Weights of a small GPT-style language model, trained from scratch on English Wikipedia: 8 heads of 96 (1 for keys and values), vocabulary 32768.
Each number is 128 + 24 x the weight over its row's rms, rounded and kept within 0 to 255. Layers, rows and columns count from 0. Numbers have three digits each. The size before them is the row's rms in percent of the matrix's.

# up: layer 2 MLP up, 3072x768, rms 0.0319, rows 1187-1200, columns 288-383
# down: layer 2 MLP down (transposed), 3072x768, rms 0.0219, rows 1187-1200, columns 288-383
up1187 105:118131155173110095074121104096111139173112158123146130135073101093085099130078111126118141111130150095117140139124139090136090118114140090131084116129144117104141116093086130100125164118104153170116127142115155160116146131143174124112141102110135173141178140119074144149064147131123136142
down1187 096:167121146128092094129137142159117144075137121144100086080124152160138101077172115128130146148135123149109112089106138135181097120092144112121120158088129096143149133117135141095134144095151081158098100113122138124116137082156120134141139103144117130129161141099122127180135105132145141059
up1188 104:111107121126126140119097162085121106146110147181124093127144147097124114126135123121109117118157156108096114141111121080136105146110168091108100117151130144109131134117175149121113140136085148165096102136144083145186129124119162100155092110126120122120105125103125128150162196142134148100
down1188 095:124080173135178119144079122089148135089122147151142139134114093142100135114107113118164111108145118141082100120127139119101106138156128143083113168124106162148057098135102108174126130165097107119168090145132153130086109117112149120131126155123142134137117103122126148098126126092141116177
up1189 113:132151120136113140085151109105090146152139168127183120137100145121141125104134134130127133130186139075136102139153140089115152148148119112159133168181134092120129090162159105139104154120133145130126108175105128161132119130161125114166076190183154129124123115134127138141125184090119128108
down1189 116:151111109111168156139149155109089123138128144090164139108125123124177138140141160163133130130129108086143120132158122134122138091128164118150125115119093131133133159108156123175094138141134104123147102131108146150124116094137127082161114179151152117146128118138185123126101114104121136131
up1190 082:101137124141090123139134095155139079095090159085089191154134104128066132176168141119155155134141119132141105111120127122148129114168063089094168144185152141150152142122094103112189129137116133093168103116107113103133124144119114113114110143113125180089128170122160114126138131158150116126
down1190 092:092126114099178101087170118164083152148134116122108118108134098136128127135160131172113146151093120087096132117139109126152108196130154159104120145154134124124141122121185114095125145148091174154143135118182110112153097125082143150139138156081158132129120157160152169143138121097153118139
up1191 110:135127156110131121102151125121119128171119175129102159136144136151103104116112103127157119149159160128040124122146178105135129107145110108154110114116139145147111087152142118135109136116117121104149093187116107158185116145111155105138155130174145130112124189127168126145103131148185123104
down1191 103:134165167133111167122156138115131130113168111138145160103097085163162123113108116136115114126147131152118142105151154126140116101128144121133097111180098123136107096152159127094159121129107133101136098122170133136127135100135126129139147121150123112138115104117148155149104119128117112145
up1192 112:141148117161109143153166104175163124116092149144130104163153141102109069125166108126120114111165094132117107119161086112135136113172118105131111141096144161107097130126107126110147120111110106108125117131145065118083118192157177084113083147108118099161155145157137153108112128136128162120
down1192 120:152184111113113088124132127142126118137129143101202095107114129100128142122148077116087129082125155195103108149127133081079131136116162144153140137101112114098110146095145148161105129118159125080151101161135101135158124178097131194155101106157112111111139125122139118113120111102161114076
up1193 103:143115116093116101131091107144125107157129161158152097114127157137099148140108096099144075180132131147102087128126180101164178146142091080189109100126121143122090101136152144075120176144095139144131074128108117126188139123159098084131173106107126140171168116141132115160122147108112187106
down1193 101:102148142103153118160095109113148139120160143097092123120130121119124139138115129165174134154111139129134141154159196132142118159159098154145126166134137134096143133139116098137160140166091132112150160147143092130116114124144110113134186134150151124060113072124096138114101112099153088088
up1194 104:114153133131147114145129090140151152125097143181139098142090133144134086119176146132115152125108145148152158100114123082139088089139114117101072124120104132134143143132138171135156131134090128120134147123108117159144127097136108083118127150113105133089101115076153086120112172081177158153
down1194 133:126134160142146131171108134166169139095158096139161117178155181169129149087120149134133127156135145100116120136086139146145127071150117126140108085068112144119148104102082106169122137087076114136118165138119133106144127135115149105131139150164116096151134164171129172159151096132132139135
up1195 089:107118120135118137072121070117150133141152147142105174107122116152163151116112126135159152093151124126115151157157118113123149148156138147143120120121155088081106113116142114143084131111148147150191111139111123100116107166129124147143109113114150134126090105127141108109168133081115113093
down1195 100:140150162088111138078164173125148139121129157143157111129141176111123133158131111143133166120122114143083131117148103126163125105102091109108129099087089113154135136128125137123183152169094087176105128164136142153145133175146079128137117152140124127143183111098143139132119130104117167147
up1196 100:132111091099130152135114137124115114118105161144102155174148075090096150162129101134120144152116140126111141124188119081166159132136114124147112122137135127154111163099138103118125130126129134143132164108140095105154112161144138117147108145112129151094138154145179117130162109108124109105
down1196 099:095141076134120107105145164090168130106172123130132138132116104149113124134133097126146117114145162155121184080109113097097077145138107150111104116139118099167150129147085129137115108135127150101126156130149151143127096155119118138113141128105129110152114145166137130152117129121124108163
up1197 098:125114139097095140151120119145085162123155144136119142098135078097106152167113121130091132117129113125092093132119148101120120139126109104127116135146175127132131086122142126087124157110140134150140111107111150170059143129131092092086145146123151138101153146115121135137112183135114170111
down1197 097:153142159129145113165115120130146130113124108128125134138132158158151108136093115128089114137186146109133136141183145126141085104136111116147154139123088125159181146118117147162122168119144119147139114179119151125155137123131111128121130122102112120115135121109121144117121114094134159123
up1198 097:181154139121155109126137159164086164118104156160146097143121132125150164127123112119121166094111140133089115177114154122159152114113139139084092126096121107093107154144088119136097136135087165161150117136123124120138151114142121130102117126126122122094141094125107124174166136155123145146
down1198 102:184108129150136167180131154096123097135172145149107128141138157097133126108148143141136099144108173169125160103170151148134106152118121120132115112120119147122159105179100142144091130119102102113130112129121054123108160150116123114119128100094119134099134124125111148155104070181131125143
up1199 108:107132152092115108123129170139137122149115132143126115102128149123139120112074133110110120116144112150124109146107147102113145107108110159128108133152160124146123119148090130097158156102080143147164068148131131131131118146135078124120117115143123146115152117149126053130171153097110127115
down1199 114:091088150091133120177096144125151122121132145118138131095124155115158184153150140134125147120175136150106157114109140139120129116071140128139117124121140138159150110146115144147149147150165107118142125106101202112096125122096104113103140138129135167107108134155099129101113127144114107149
up1200 100:111118124097116174082117149126101126179129139129189149120109111132104116100117113119112067146094156114126152175161135116130116139129088133126130129149112124146154123171103104073147183105108146133121108136126123196120153114129156069111122105154156152130114129116142103115145147098109172136
down1200 098:151110065137138152135125075125131148143134155107114102164136116164126152089146136119103127141110115119138097100133106128148162130134089153123126158119146129135144132096119121114140116108141129090129117137140149046128111136145128137107132129135089181152141132141147137163126089118146160119